Part of a small language model's weights.
Size: 11 layers, width 96, 3 heads of 32 (1 for keys and values), MLP 384 squared ReLU, 3.42M parameters.
Architecture: LayerNorm before each block, rotary positions, no biases in attention or MLP, untied embeddings, some layers without attention, local attention windows, gated attention, normalized values, value embeddings, a smear gate, an embedding shortcut, skips across layers, capped logits.
Training: a variant of Muon for these matrices, 83M tokens, 4661 steps.
Each number is 128 + 32 x the weight over its row's rms, rounded and kept within 0 to 255. Layers, rows and columns count from 0. Numbers have three digits each. The size before them is the row's rms in percent of the matrix's.

# layer 6 attention query, 96x96, rms 0.356, rows 0-95, columns 0-47
072:177098154130105154086156175094170086136144115105116196122159115098163079048143124105120074159175112126196104141095098130084088134119120139140100
092:118120082178157078160173088179105088136113138176137126063089088153098147150059128143134110118131133131059096106106137113148144061097132135083157
085:062112116155134116175115124185157095146120125131223114082092099162079135142112139127182125125171136119126208081138103070143104176105110135104102
078:110156139172137089160067136118081122137070134154071135110158189131110101139131099122161045126131121127138130152133123170135104118182155109084146
087:123199137113108173167152150105066123061132137152060146140112156099152144178149114077114169095120161117116077113144081184076099076137207147070125
089:149132119158136124168072105157133100146122170126083143124163123128093110081069132117110125201148126056219135177165069119183155166110132129119163
140:119168116117157129166101158144151119159155123125058121083140121063153170189113142103133125098132145134207086169140124134160091082123147090081132
091:166195116169179138179133157128183163136173088154126191116138078125134137081110125141134111124117105108119103124124142129139076112101138129151183
038:074116137072134167094072153174154160088132117135112126164135131136126133147163160110157098135120141126196193159132106136149112207123136089137088
119:146139188083132142088130159034135146123160123115074171165177180105156121064162064159089139131132106097144118170143145148097153116132120145145164
104:158087111130144097144179146137160085149143163132069105141116137159137107113135124186079147122063133069146131163087152122152184093118115136138098
103:093095049174116108133127109171126110168108144130209131088076095160133123128094182124188111111155160132125182068086111076145102173104101144129093
114:133139137097120172128044143158093113078114140075086125095153090095112118133087136169161135155116118163139109100135097126140082136092163120118095
114:132183066097093182082081155154147157161122138140206127143121135117111144148163171139147105146125164109163162197144101133175124183144116110126092
114:151040143101135136143154141134115107084142167148086141150150109136132139162104132121107109093104092069098094099122158105150208132062083136111081
092:162095160101092109133152113147136131114157107102170157162155083091135120196067164095099191146109120148151120099140137117190121093075100170077073
078:125140080132153097145145122153095083141138165119086172115118104153132159095127090137160140124082128169126169136118120183123138106126181143092093
089:127154161197175157129099091141118116095092130122083141133139083093116137206084138121118112169150141134087069086111098119118175118171123132132164
096:147072174090116165108177150109107061124168181169134083118101112088125136106079109149107110118131121071111060149104101161155101095100164130061079
119:147137137135126121094054160138111150123153119123106126097130182154084122135084116124141081108142118112112081160140123151144152151087099136119184
097:169112119097112134156154119162156163122148116164070158126186111148131118110093100183110137155166101113090100101181140099120130118135190107111150
099:132145122138167095136184086158134074106163156146165110133160153107150084161098116181100156072113089076110118127146155106163150120097116167117107
104:129101095198183062114113164086160162101135124125150087104081140157182115090152154131107091101220103141148141057114045091177127145142155100130110
107:178106143123115146151119122145189156116095121096089085125189117121123082167133059090094135146085108154116081191119198130095127135169152128196196
092:097147136115127100163159150092081104164108154166065122093179150168166079145123140152106128037099160122106137157117143108188143114116103156154161
100:071086174102147171182127125134131149096138131094087135153183127104113109165127074108153116101156103149072122146153156178122122041112145145080178
104:122147121176141089147139144072094156198138164130077124148145213164111067050118128132112109098181076138150126141070140119078147113152121090135136
081:120139101124096130100137118092100154117172176111103163159113175124140165123146172108090141048147156148128122112146060088122127163128148083131086
068:193092090125116140156152142160165124102124094184154142106140119118125134144109104139125108148126083143138066175123150142176214143072112110141179
086:122097132110147169148092087125120131177137124085118142134120100090052137113155168149173130123124089188130132178089123130112119085065077169148106
110:150095147206147141148133174120128110075080100101048086100140165150177127130142145154102099125120133148119096133127112114102131111108104076070154
129:057159123145139136173175100193167091104142039140083101129133046090135140191126142091125182154119074111170055117162128122164093120146114153092146
059:097136126146128154071149180131155173122114129100192115080097135142153138134170113089111129083083167093106122182096079170132122115160092162110140
074:122064140165087113134135101126166137138092150150212105111081101143069134187093165091153125116169118127101168161090149108114063129091135139126144
069:097073102128112148141140104190146108146107162156162058113110073155094139131139173114139136154165119165111178126146131091099086132060079142130122
060:092159154132190093097152165143120135115106062111141153112135181117092121147162136109149138127112113112088156164084076124143164127164176124125126
075:089167063089094137100120194134158140149128192162113199098144168114150084120174150119148150133104138132165160135096103143089101149136157118146128
088:144071161114114125141124136166193084117138127109090124131123105112099104125102104155108150118096081181118119133218115174179160134105149196123166
105:130122106137122125164156103100123070101140148104126154179133152177173178144101062143106148155153164105148073104093145092140114098087130095139200
080:170108156140115124111102105145158109123151054124162087064082157135120121145108142102154124087122092144147137121104100138177092163116155180181186
110:104221162088123115100131169105122156125173093119055174130161135097136105107156129123122141112114114093165115185112116180168186120176131122152127
057:152066126111104098154133095145151158111133090146206063117125078166079164130077132075158092132180147134105112139099157153176077172127153097155133
076:135138167097122148138126133074119111102102147098127166126103074134083146194111121146134125233158123075116087096093141114218128121175186171119121
086:122066085148127137137120107148138096133071159146223096100117101154088147156105173114176107137107133164083152054129115072089114128073148150117114
087:189176125086121115112065133151118136137079086094067132147123089051111136160139067136114182152068130139096109122127080094115141084118151171156149
096:132111135142090130103134139128084099173107177133098143157143105084105034078159117150143141151116141132082077133134116122109128066124149165086066
091:079060122105132113136115157131108144113111117144146127114083162180147109104085112110155119184156182131182103170138110165199141143147105122156067
083:104141111140130105112155123140147104138159084092080089128138141143130140093080128160150113115149111169152104106180158137092173130090114122127191
089:185115113146157192107152165102130075132141097097123145057125140201167167125080166128135123096166158109121133140114119137084145145102148131109150
095:119133124112114104109123154149101153130188137143172150159075181114112155140155053121141169085080132119080111157142159103110140135115147140173079
075:102128135100071169171129110113122117152110175166152172062118119101115169089117073115113109164130117132079082167073106159137082106122112159118115
080:096119118138113117114046122096145096156130207120098121120141097079158134163147161161126101161103110105127140145122127116168059149122093124135161
086:130095092124132171082114159148142145070151121116117131094096117177162076110141092114120101095123075167132146183192142145121172190138180126107166
068:154105098090125124189124109173137203062127126144166127145125086143059082147136095151113169101127116124059147105063129156143099100136139160175109
092:155104113108146133106135104119134104071145128077121107123120116236187126101172156147109157096171188071148039134130180118064082115131169136088129
100:088163111084157126139099181095095108106140121133142140193125156095152149102160086078116073092138094205196165131085158074127173132180096098132180
088:121157073154152153136143076120155143120156139124165131091128124168133123177120171072169107151115202124051099126102127147076206146174134130153064
098:097160115128121118128132148128167213076086154146221175149091140078100051149129114115069062154111129166125210117130105127126160104169142137145116
076:191100102125094178142185151056150130159121182101134164142110071147092171177053154126116132153149139044153161129128178096183100096149117140188083
087:118109125132147129121088113164138111139126159097137117115096093071125108104095157142149114148144096132155157127206170086132113150151165111090097
094:136129122105108148178141193099136133128125180150138108094095115108071183117071167144140088175162148116149129126111175120137173123111089114134119
087:165086120128097085147128104130129059172129159110094102116136142152164106114134106172172187076138152108110048135115093099089094141134166137129105
080:067115131157167170124087104079097154200128110132126066130111156130128175102146132088166121119144116152127077099129101117184125146071158102149155
077:096133127159170130179125126095120115186130165112123091101141213114162108077046126141159135150111154108087105044190158066075131159064139116117121
035:153065140143110170137163163186139127143176094113139130109118151156164116101167120089171132196145089156133123132117084163138133122129152094129062
012:141171116098110070137130147120108109128101110074162081137091094118192126137117154198163125181173117144072062139109099170136164106147119139098098
023:140166148131090090094172134143178168132148111119139092090132136183153156122130154117058126110188115117066095144074110113126132090152079097145092
101:143131086127119219152117073141101128152048134151115095159133078133117111136162081093095114153121147129115160159119139136135104138124135172129117
097:133172143127176101109121123117180157097126122176152138091113135108171071138069182090155114126099152086140119170129117090150106132120120157044183
126:108130131128086081146058167155149134169131160080115132167091144158125056154073169066102080216080107151156125101126142152146109152173086126107088
167:060108096114133135113151136121084094071194145088138104113163108111123129076140116137172149130143163151149043100167122099129121176151072153134148
111:115138150089158137143120139190138071114130157185111168157066143083122139151083098190137121158095099149103123098094085116120123168125098156151137
012:097149127100125183071110111124108096173101082139058172134140123123115099145155174137118148105144140170181153116093142080147125165116137104126106
016:094099092140102122158163113123200136104199129108127136116140171102113160128137156102133110160152135134136123122143155116128123173135145115094117
057:174160134097137071126140149147154137135188138149123120134175147105180088122118135124135157164151064123062062155166092129117120120135161167169120
058:129109122128107154100175137130161140119167136113100107093111134212112117058166174137087142080184151110079150107108081135134174132169066096147138
129:142163171072195162118080122076113157139145077138111127136157096130144155172137084108070170115050209146185124088139122155127144163094156086162169
135:151101030118150142102200099178111066116139149133153160103147127162172049128111141102126119141151126071155103161092116106125167114180162143129111
120:098159117090128132073096105143147147119169138189141145125131037089114113157153107109110098202139163121127111085089086108199129099072115126135147
127:091160145103096129118215140101143180152107143156195155078085131118098096077164130186123111099091156136087126180127148123152154078045195147153172
133:142096167117079157112089092107094108111186152104095124163097065125065145125071171193103129160166133136126166110090119147107116140097079093113107
143:137100176103124209125147159077171166135088093141139109138165129169110124095122091120122146110135080197114085143130163105107121088055124117151198
118:137104116153078098121096116116135076069129082216160150111149116137208153158121139145150173124139130101105101142121115079144109119168157181084087
139:164172149113148162061092160176114135173141149092129125128082130083122123125126095155170231117090167062099102173136146138147147079121115165155103
133:151176107172089165077182110164128147183103112144066131127121136134183098117123045207094144120157155097094144118132101163154120118132145107104161
117:127182138127104126120120104114092134099199163157156099120105142132129098106091141095186144082129193144126161106129130166129162071152181075106086
143:100113119132121050120148134123088108180185144118133101077118191204097093135095157140165102163176141145153117089161128101103145127146193139121117
130:099134140132073119113081134077100113113125130137147147146098140088091129064162086094158144110157143172131158082094129142074144108211131119171086
123:109163136148185102074067093140103116147194169120082148130105110121142067121136157161124083065095118092193159081097155109191195160180157138159131
146:145082185129099151132170089140159128179109131096099156147189155101101135101124123157109068167114094142085152115122100124144188104118132078078091
098:112132140131144083110202187110143182126077124072129107120085128190123075122142161159098094155147115113072104171143139194135127142116076124131165
128:092114129205160139119084096079085133142078119156109121188129127127083136081118121107113085150102148100124171119111079069108160160116059147181143
127:112129142148099085084124157096120148140142129075149129102192133200090124070088165128181137096145144082122138125157210202147179105112067132130090
138:083097138140119124128147138124213129109142128085226080173105124147131055123140136129158131145137096152068071149112144073126062178126130124136173
122:054160148133107112145087079134176189141120057133140152153133134125137133148102121107114077123061142116081152126121047125141143147098112069075179
141:125182105139164169173136140143093071136190085067103104161081132138149161157134192151120088088073122115162178125077147089082105161142136125191112
# layer 6 attention key, 32x96, rms 0.283, rows 0-31, columns 0-47
112:093103079162091083165191117153166113155103160108212104065087083164078131157137122128194120117177134129109191088123113146134125125120108127070155
128:112104060151102106154190122170160098169090174101177086085095085165055134105137102130170120136144130133122187076112118145131124123133117139088137
128:131103067179097108147144098153113058135078169127170111098080100153071111137112133109115121108162134148092198090116112121125121137120092129099133
085:124127099202163070144139120153134058156156160115186136135128127118069138115114122161193136124129096124131178051143081170133081109086082138071179
103:112181154110120117082080152138146172129087088164090148116100136100154132117123125137131105102084143100158089080128106155147142162147148195160164
101:111155115158105070157122146143125157139135146101160133133116166109085086113139089091182106158097122110103115085111157173161145177155100139127148
091:116105135122169165124143112082116116133069156075088058117201138060144122132148111122126171103085185150077142097131131123152151109135113148179102
095:101165161129106140122138125132163067084158166223161148133122125109092104109092174172119178137099044097177102123136043080116106146160120131099157
084:133124188117174140089047141096089146108169102122107133171193164093189095093104151119062135122110090121145075178152112098110122110111114138164111
111:102080073135133106163144120179177119129095095141242144062103105112119163182090134169145093183157134091146140119118130138217071139124100091098136
089:159102170195192079137128150124120146145155178118161145116185159091170121130103187089122115179117142142151094136121118173115153138131120112154112
146:093137048154109119159161080158100116162087193122144104084087081149053137142122113105123124125149139104108210091126094136194153150164139171102112
085:074120176112132109105064059113088098126101097123155066116179118149117154113105054118053127122107165124130180089101143045181118096157155190118121
091:150122125065139195075134108105076095140161140118114124179149140116141120119166066150094109075074146081170075110113113138110151073173182156168158
086:107187153092106094108142109160138096059150122076107096144128091117157159123144116147174174166094170132130093091144140065169112104095141135139192
092:142107140128142163100117092133119154140086097139143091180137086082144157101117117095138073102107092111115160171137121059126136083122075111146181
089:129148163096110208212086067129114070125104087109097129172103094113131162185073132199125116126109162146106113117111137139094165142146135121131149
096:101138124163188132119160132157098082117138136099087060126149172170114179102089117131121105183134107134077132117140129120127141117101093197099160
100:133132100120073216157102136145153146087095140158208182106154121086191161085129112098163149124155150133107168093091131129147174121143152171114121
101:147148129126092148158119138143129144155176144117154110059088091088090105043121170164165198180131129060149141088117118139114144097138113170113073
104:154162106144110133108183125144091177157161137158129097146071166138155127193134106190148178084128171106102106151110070117155073105102138112164138
098:148147172119103158131125087105112106108172120181121165114162129171143098147108146110172114056119134140076116058145171149139131109088220135111135
093:115129089094143157125093104119117167174105073145113148141155105187141125135136120161101148094071082138117124033170137082083146141125152054145138
113:096126086098187145193073142121081138161069101129134118123145081099123114148123108129114108104071129160105152100129154146123112138141105155133121
092:133112125154122143135125134140126162092140123128111133138109072157163098142137123116091106077136143126173116153121117137153156150193135101124085
094:109079115105119193131154177118157140123121158108144152123171089082127101124115142169132065137126137122104167081070095172166120139068095066142094
097:122065154113118141093164149123098159094084196118114134065126138166130101102105136211119089134147143117047151093161119127142107114140091088060116
093:098111152177161182163148148111130159136174128178111121187103136168050168083120122143101101087111168128109130075134153098130127187089093126090153
102:112094133142101035147141178109077170167088136075155150102149116157104104099043119158127138141118152096152093152163199160115154144120122158161109
091:069089146139177132158086143173158062143107185127116101110134121111149074128089126174104140164112159147074092147119150093212175163118123128140155
088:083169122096099103137158096193180159155133101101190151098135136134153163111090155124155103127122150105115119056136068103206126185141108098107146
090:132140120127105078160104140125159116081107046108084136153133130142103106077191161139131087109136124116166146124097148067069170116113189159153128
# layer 6 attention value, 32x96, rms 0.325, rows 0-31, columns 0-47
102:130103120119137175158118132110150048088116184065097137132130116090167134181128108122102122180067113164150142141101108141170066158099104121118127
100:163125127103084160134204173156135114090137130082094093202110162074072196097095142151141125161119135132139090092162147135108110093156148084116143
099:091105130113106076073075152078135127142140129160154102145118123095138137141173131106182113135105153106101134101149202169100162134135145190132102
096:068150073089150119112169118118123096070154134160114178156090097130123122073137077102137136131106194154180092122074103161167118115146142108176129
102:151105124094099086105186099119185120133122107101144133124092148094133092114136185187155126151114107109072170121138135132160147108067154085170090
105:165209092158144079138096165139080155153103076171133113132096158152140071111176132146103061117140182112141155142121113101110083134172176103186130
095:124088103056098090120167167144132167088097152137148117148172142128140101153177125103088112133137116153162152139147184141072098122177097067132140
100:096119113057104129137130167165159122028144110182194124085139073091197156132111186145170130206156131088097123113084126083112122162136088139114173
098:121158106051100119114120169139126063168148120103124145041091097134127124131120112120147135122127105200214156086104129112167116120139150158154122
101:048129133118155088125114114089147156084155159053127114146133151097107118139194174091115042127111113128135115112058142124168165193178108129153127
101:107134096151121100163086103169117136143097171147171166130133081154086137076185102191145163152079104107181147104147085083133147172145108145199085
105:099105153143094139170093131100132155098110084098167164147164115123129151105152142073169128067092091146141118172077152076102168089116133123142086
104:138107144144142101179131174117140137095169148108144119090134144123117127182126117129118159060117124054146093190127227132090151136155124098110132
096:141178154110070121190089117156144145131166105151115171128119054166102110176104190118053153101101148137143144120049163128076114114103129187131063
098:162197060114149175076196104124068083104153136119154162159152151164188098114154132162132124129130116113142097082131131112119116124102178136112159
100:133109109113146115174092086111149160144145133115155168114126176160157106110120174082102154099120137110113170131184063158087151156153183127149161
099:187069145130190137178123128152144050075129120140129117155110106091122124084134153161105124048063118135086137182141170101084104153151099149148155
096:109158151145190088143139103072130123089163146131143115143134138179124118137162122091114130130090164118148094059144159091132116139043103101110103
102:143153141153139165099118150132144163157077153115135084141081138122110033129183117112145163140149087102083099123106073079138149031135094101127155
100:103128125111089207122151123107142168136097120161132112104110141129119108136128104196109107117098108123177180128093092090109133118076200171162192
100:166155118133148166129101080195124162129187136062113137154152084174150073137118150122124094154081146106132164147175108116143164122114141079078121
102:069148129169074140176157170129120160087127154094117086098167124151141107106079058154173101106103146168108080100173124129147126119167136115109171
099:114081101139148136155147115108128102120157139095144093144114107177150159151118134180101161083180153137122138154098089125088145047139106157158110
095:179141148079142168132113080091071104113152159122170110093107158169064128059091109128207150154136140116132188131142107109128181126182123134157146
100:121144172160049114130120123117138080177152068102197107149182098112162116112157127108166154133098099143180168131105101125050057137144095090126163
099:123137109176118135083113075116179126113152129111100132095106135098177154160139143115136157100104215089114145130092122068137108117173157120117063
100:089115173138117090138119157160147092106164094196148163123139102093139149128105092150076100129110121104104108110110090162149158107150201103126162
099:123158115128148112080057176162134160125168134118153169145067101132117134094131092123166191063095118124116167170177138088169150096134158143156169
103:157091123140118133123105101138135100116178121135128052096139094133097120154165121098103210073196074157112131076122105096119110149109156106170089
101:141121111136100191121098129189075094140168154156094127135142148080136104148094122120139108144135061092086166094074159197159143100178134133176068
101:132096108067144094108077141133083115083136136147071097125121094086158155117128100191107165147125169137165094126147124106128161116046120083103127
101:143141130084099139159158082088078136155175097137095084116172126117128093147182122165136073088166136198109133151146098100152137161120129071136105
# layer 6 attention output (transposed), 96x96, rms 0.309, rows 0-95, columns 0-47
095:117135125107089069127156129158163102117143177146134094114108129087111160151139141076077119123106096133160100191117113083108143114114152144161123
092:131141144164101081144110132151143150163091079129180067112143138117151085106106111206144084098112137102204155196157128112087100149158146140066122
121:112096115105118114134125137125113158155141138129171121146165114118081118135200195087158166081136148161078091121120066056055166131137140181092128
095:083167143100130148070103151127084093121103083158118139133043099124123155165103101120164129125105159135156155064103091189169150096191180141152155
089:132099119161103157106103085103062122159134083168132178119103120176132074138116159094152148149112105106170096083153107079103188149114142110150142
112:153128139142149126126133069152094121097139175117119148161159110144073130134082113143134063110074091193095130167149136128131100088213118132081113
072:149168138090199154115208110175142166127067141151124136097106106136103074118134113138134130136100091032128099129143084143148169168087125125120163
114:084173117144113161069079107117187123179140104153153114086135113155146081159115159088178147158152116155082117128082073088112111197156096109114125
096:100155105147182071123163108165167156130123094091168095027100108136123126146116070136099176105130115129166113117155155111166135096163150097196132
101:108117126140068137184162168092171159120135103105180136170147132113134154117135144141098154142104077127111123141187176156053137153046098114079116
102:159110143134132136170106064177166164140112129112134099115097146194133138141126084127108154131122165103154168054135152081133142142164177112139128
096:116087162116080086165122123133138150105142130103118190130133171174125173146123094122121109137151150135106104072164163098119190104115077139166133
087:113086133139119051143113127164107134105079113114192156100165083149059142156172093148110150085133175162160106081136125173122135119122151133154096
097:124099147127132189085145151138087124126110127071136144149142111132126176123134183083109091195206215105094136085091129180151094132095105167108108
106:172085099157161154103098099110081105130191154175103146127189173171093117075129168162140137135143155078158162157113169067101133116092154087107094
100:116099147153132101175107128141137123113113149074136135167183185096089063070131143094116123149096100135141111115110140123161093166110133161125137
098:125126143073154121114121131152170108133139134122111114150123114121172193097172106124080145095109095156127080186183195100148144160150161114179170
078:165104121136095098169139133139149108055053171116089194157152147140072191126157092134091120113074074110138138123227077117129188157084145107135125
088:099183184127135154079163118133096103079063152133098159118120103132155140129108068160161130121149195097107126152114113236139055119143091124133171
100:181157160096197193118147111144117103057109151138121114179116183083118114126140116134129098145117185064118147166145095116134080105145145097104182
099:167135085131130177161131170112111136120183133130126072139097143049136180138106138137091079196167140106143196162080150100042161099109151129082135
106:108141174159114100143145128131090124127077070104119151178174156140094066114107106074136105141090096129150140130127151126155138178111128162125125
112:089139179135121090177158100146115084069042169161093155105134111123113031141109074127139135071129119116094108165155113156184152124124092128099129
090:128112146093139128156164090133122118079138154147140164121080078116108196158108126149105152146156151100146082086128103146093143064065124082144161
093:128139135154124111075032127070168165136146123144206145137121145122127135126160155120103155118101091204115114092146102101037102120162126108168195
110:130147109155153141112100107141137125147144140108166110156146158138064080174133132182164196139154164101157179098076096083091105155158150133128052
092:078098143105100128113082130124157108159156104173123158138137146163160142175184134155175147119131106195166115126127166122151132117114138108148139
094:105104140097176192155075133088150092095158185085087144160136142090126107119158146171095181142172086153142157173173160137132109094102137083144109
098:071126115102161112164148154141134157118133131144133145141137074130082134059099174114120172106152141078123148096119080155142134155123162096162114
093:113147098114108103132144087050122125115126131208096193137100079157107159155122151109146173121120057125114065121165079135130190118091131140093076
103:101123106102130083089116136096097120180153075166127110098115075151146139104137136222129146151184123120202120175153114124054128095087117126083127
094:082094171090126195146136096178163108122153117121101083193088082123173182131117150129117133114180188078107120171126124137105154132133156131106172
114:106166136108128117136114067114189134094140137119099079182139128144139168126102105171147128162153030155142126150113120133139123138127115124108120
111:127144086095124112162124197123073163088136079116136126182107086118077183119187127167118122183107128098043144167101073152089168148127160115148136
098:128168132158084177193142151094020124152107144130170179086167158128099126134158142096118163129049189110119099112135123157157138083191123162139086
097:140171138125124158155124114099084095176120168156108153103154093100157109085108109184105167120111156125106089112134121125191105119154097168146131
114:140149143083085086121115112138113141117156165164171119122110142194129167120108114112154141116080080083106152166125203146172084182059149135088123
093:188207096153067124139110123034147118148143121158165080153146136094127151080162134081179092111140088120153167148133130091160107104182116150117138
112:138120139127080103170125114109071098166136182103144106136127187152164132095142094147125136132153118156061050164171078108165102134145119171117128
100:119117148179140119134107099115165139236113137186110160106132137058138135136155180171165138126189131117131144049128105110166160141110197087143145
112:102133074149139151107133111140109095105110112115096153125137107110106113146152114088131130152085118153116117123167118100044101098152132129186097
110:188104164143074124205155114138174143194160153118078114125104105055102107095190108132139151123123076122134110090130135121164095154078114173159134
101:156113138199144128119154125087125124150132075133090130072137130108127167111142132133132164134144093126162113088099138142136118148133172143116107
111:119108082102123081182142098155050116134119153138112119125194107106153140070135171131154098122215156174147091121116159109063106152089129100135148
102:110097151102098092163111082228126147145133170150127162106111134131087082071088136179179102140148155152172133149172157151126153151063119138127139
103:115114117182089128161098175096122115161130080135125144167084059111098172080127153146169141181159129062160125126153138105187087118181181116128144
103:124139111102182165166130123137152151162146130143107162141127124115162046100168094177083147137144131082067123137143162089097145069179047170124126
103:082134112107081102089149119150157132103123136166111151148125121078112109127144159065123092118115145104201165119131150089086126128153075052146143
107:090112131151139117093111129093129120093151170159172176153096177100115075167166120188121107121078144105128124155096179107076126096131202161147113
112:128083111147159142128105151085139130166114129188115103109146144123114170172074154101069174188052128156104183093166161092128138096147113088130117
119:143127118135161177123132156132139127130138183164130105089118158110116137089112162088122117144104145152085147129109139153128102082051124112127127
114:179154122168183130118148116132095108127126090095080060134089121152140149128126126064147135057157112098150097126140151116043104166038189115144179
108:142114108121079116174099125093089106232152131127130124123082100121102145164094181137104141181107104116115147140102185116150088084100149072134128
115:097145103105165140160102103159175135132101138125169126146154124121162126153163216153078149142103112118066128084144113155141175090147138124107111
110:111138116152105112113116143079121119156095140090108107195088116096142091121165090163112194167206107109081124145092182138101095129119166090098147
116:126107145122121152036109119140048115099122175079146106120079097138118114121142185185110136128108125134111122088138149138112131148178187091089160
105:155159071140121108113045152145211114131139067109124149143093125197115095142119087176155138141161112178135091170098119113059130132139127159121096
094:127155128078138125152111134115164133143167179176176127127132135134139091142116121145114106092151153106125127114036123102191115097142053153186127
100:150130155134122115154117149068090056142148085116084139099113129141126197177166131078157142112169136078089116159078083093189050149099184097141137
109:098110113116102153107078126171113133164153144140145082135138067134117152045140226123130130142190129111181133169150094149189126157143171096137098
112:129146116130158160147118104073197119095152146135145158155150190109163138123082120135164134109135109150127126075154135119139163051053143126112143
104:130085113157118172101128166160189076081164105100096140126173122164093114124106147135158128128189182125106145136115100107047154147074174150137087
099:128163146124095135179162084042153111150147076172124134087146114118149138122097113170068169125102157103187120105174194141110147089145078144149128
113:226153100078110153103133117156163101122155139111104124144214105140072200159111159191155124101102155162090122071086125107097134058175080129110124
086:183146140139125145083152192159066187167091042164145128073151123153110115091140147134156110084121161082117114091140123150137176127090130120109160
102:121123125168149150094119077113156079105133145131153132049151128134187094168150119093177127125172114139110161099140158077177129069176076164108113
091:138130120099119135166107104154198180057119124077068127126091130125109120096087088143101108153144115168171117138116095108152080147118101055100197
097:108084174183110107175093181113185132127109144100093105108173163165129117154133149116089108126131082090087179154160147077073155116151121070089121
088:127098093142212138121135134128099096108144156127108129135163096095156143136125110101114117132154147172177153101092115134106103110214143183095089
095:035060127149139125152121121133158098144131186140150127099130133134109171144081064116135164118126121133108034098143082137113186148064075120165162
105:152133113109166172116115145109148148107133126154071142156078102103180132119106122133081174082102108098173173068099080123129139106090142129119146
092:177109094121149158141140117140085170093094176084137139201116113139122125137092076088087070103067149162113113139194181166128091143155175111184099
087:130078134111125106096168109105140137102104146156175118149084157096092146149112116161162173167166155139100151144140130130071107166175100126076155
104:181116122106150140098080104127095114137065125176169119083121122177140137120072095133144193135114199158165125127144103151115133064101176042099120
096:135139088108134108117179161083117074091128141118129135147142126157144146150094130057122087148124103139098153169118135154118119082076105113078128
110:147148128094131186095103155084181129152117184155104113150054124161114073146094089140104150143086140138173183137135079175172108153160172087110101
091:125183125135145212106145127118058097151119096138134145148116143109176141125144178093144102207118055117073159117099051078126095103106127158135132
083:160073100086212115086144076104126138113096167124169112114094173110151122154165037126107171131118096161092110097137096145119130157172131096108173
108:118112170126060090143149195177145157128152050068178111088115117127092146128134138071159114142167126148094148148113138187184136180127088136134153
088:134137123111215148139134181124098067123136098091138084132141110152117137110141085136161133125081138204113087124170149139132139080146113157103065
092:152167116126084140063152129116089206152123086122070129123196109168144126135066135140119120141172091133133119116111067197180139141078102093116106
099:152161129133083119119169156141123150114109097140127138130139087106149105133127162121159108108168130099136101193046103165128078076155130167148174
091:154089127126078101132112113081140160124168093125124152198143098119162160138086101158036139095175124155153147163135139110113144255164096139144122
086:114099114135090055133078154114112113105123167133094204136089130138130135120139124150124193146131154169153121111149125165179196117199039092133094
109:132130133169128114139119143105179134069055110165100159102159143121167148134138099139129101070179140145107067102181101097149098155117127173159087
097:169110122102203131071106092116061088145161118158139165113061111105114139144199136151138143160206093103189175158097137127100080110124122155138105
097:102144129122087115100123185147122134126179100140151181064186178113088147131137160064133082132091128117129145098168131089104133121144109132151146
096:055103109186135040178160168140197113158116061143145116098138127093180126127171096124104115161096136144129142123101135122180120130086095131095140
114:145097105046143123127174113116156175086117185144106120124087114084179094128100113118062138125141144040127126134188125135191143139149158106140126
099:104102157117127141115153145153095151164095119160118104137119105132052199122098101119143080164072102183136153113186186159087164177120118119086180
076:149103137108160139078128140126130199140131111058161096146164160105128096070129121136109177131110153150191101177160212124108157167099038166170120
085:109103136145131079126177107148137142126035124118112105091170235137111109196093110176132112134096138112167115102119150108105156133100121151154076
083:145119137110099121114132168143025172123046097120120162151108090138160141111157123144109071133066185113170136131089124159143122110180108132111132
085:100147163124132062169188153123153116182065147095146115120091150148126194157185130126129163123044150148212105092145163106133109162129101099167164
086:113100166166142144097115109155156134119158150110133133153108185171083070130146138072148109110125132121068111097076074153146152179226100100144143
085:087134126221158105120103170134149103088104127128173166099105179128132056074108123082126118162096094084128141151137148164142100128116104161116173
# layer 6 MLP up, 384x96, rms 0.315, rows 0-12, columns 0-47
098:115131127130134106116159072097156171088057132180165150165157150185124130092137062111159132105090145091109160101128125160180132119134094120158133
094:109095134154165122136090145140119154089174154106146175075134135128135129127142096099177216129156104091134090124104166109079148066151165175094137
093:137153113123126190148157104086119127154144162067191072102118076167137139141117143196096122142112096187189124148081092090080122110139121112132082
089:110096153110170170175081149152176131135125094115067077110144125164114102208159170095145121059086125077114174067081118116167157149114061158161149
096:060165178159083105136083148131144191155109133141152117095121122091094082117099151136150147102172115125150097088175083160090157095085179099127129
101:099132122129135128115092158189104188096131110149132158113115102174165148114133128136090102130136132158200136097150147133104124119071069099110127
101:109094120134103140166177134060098132139120133160113102172186120143071113147152184131122140083155128189080123153090137149064129140119105143106098
101:138119111147101107146126050107082121151124122155065157108145132141143067141112150079173141122049108155112125130142151149207175071091107135122166
090:129093081103143092126116155125159115152148157100124081101133193137099111084160154109134154165119133170125155216170119096112095136101114085157142
103:143120118139082129150145118128127155121059108123096163111130098144106161094139199115148108164102169146129104108109137155120117100090162191116117
092:124060170171145102126096103124074146123138111172114113087153128055099138156131134148161194069171094131156134108116161120129087102165104177135098
102:110152049195122094128127136117123145130070156095125172086143111138119147150091132162147113126154125111097097077122079161124108117124124108110079
093:080109192118106178150077110122080151162154159147137134083105126077130144084122141116133116143083140098136148110149147139106163125143088115118060
# layer 6 MLP down (transposed), 384x96, rms 0.146, rows 0-12, columns 0-47
109:114108074192058086135156119110147147118135114136160112068095150114078179140164115105112119119152136115155143160134085174107134133185066147146150
092:101110086117151150127125124134145093095163141186141172106151124079147195075080119107126120120110153136082131101090144089077146121133144099151115
096:113170140135151196145100118155156061130163134135104195142101072141139145081135082101143132125140102134126141045160099202148086114079037132134163
091:165141165094105106131165158090184139149121133164153098152111139149088158156097179140068164137118204141096101127096080122107159162143143111153156
102:135086159107124104156109110100147139143192112138113146123168145175121081098172155079152150150087132099146106168120134213054084120123164116141125
102:142137075110080090151115147145093103052152097116116161135107089063159155171126145134130144121107164130173168040146110138177127133103106087111061
108:057128155124224134158104161069114131113179124098126115123193158150153114110148110119097132094096074090121177179074187102139121126152113128156072
111:128138136099132070113125078138134121106213137150125157145120075125120192139142100102129202122153059125153137074130105118098124160105079102107165
099:103113144137105127114101109127115120149116123177057106152074063150146132172135127149138130096151172184134129084090157117104141181159130080138064
111:147122118149094070100123167112170077120107075135102172171130106108160145128141174099110124124141138142104153057109131180115113116142107139170135
098:143144090142120193098097105159128163169064122105094151135182184066077124113121082088084125156091151145187139189107129151128208134141148103113130
103:120165097166083104141139119141092150169142096140115170146115087181103100124137113117180172113193095122111152094180082142167147075099089088161102
093:156134119219128154085153142095170168160149120156141129108146078100137139152132161179135173084122110101187133141110104202174124090134081078071121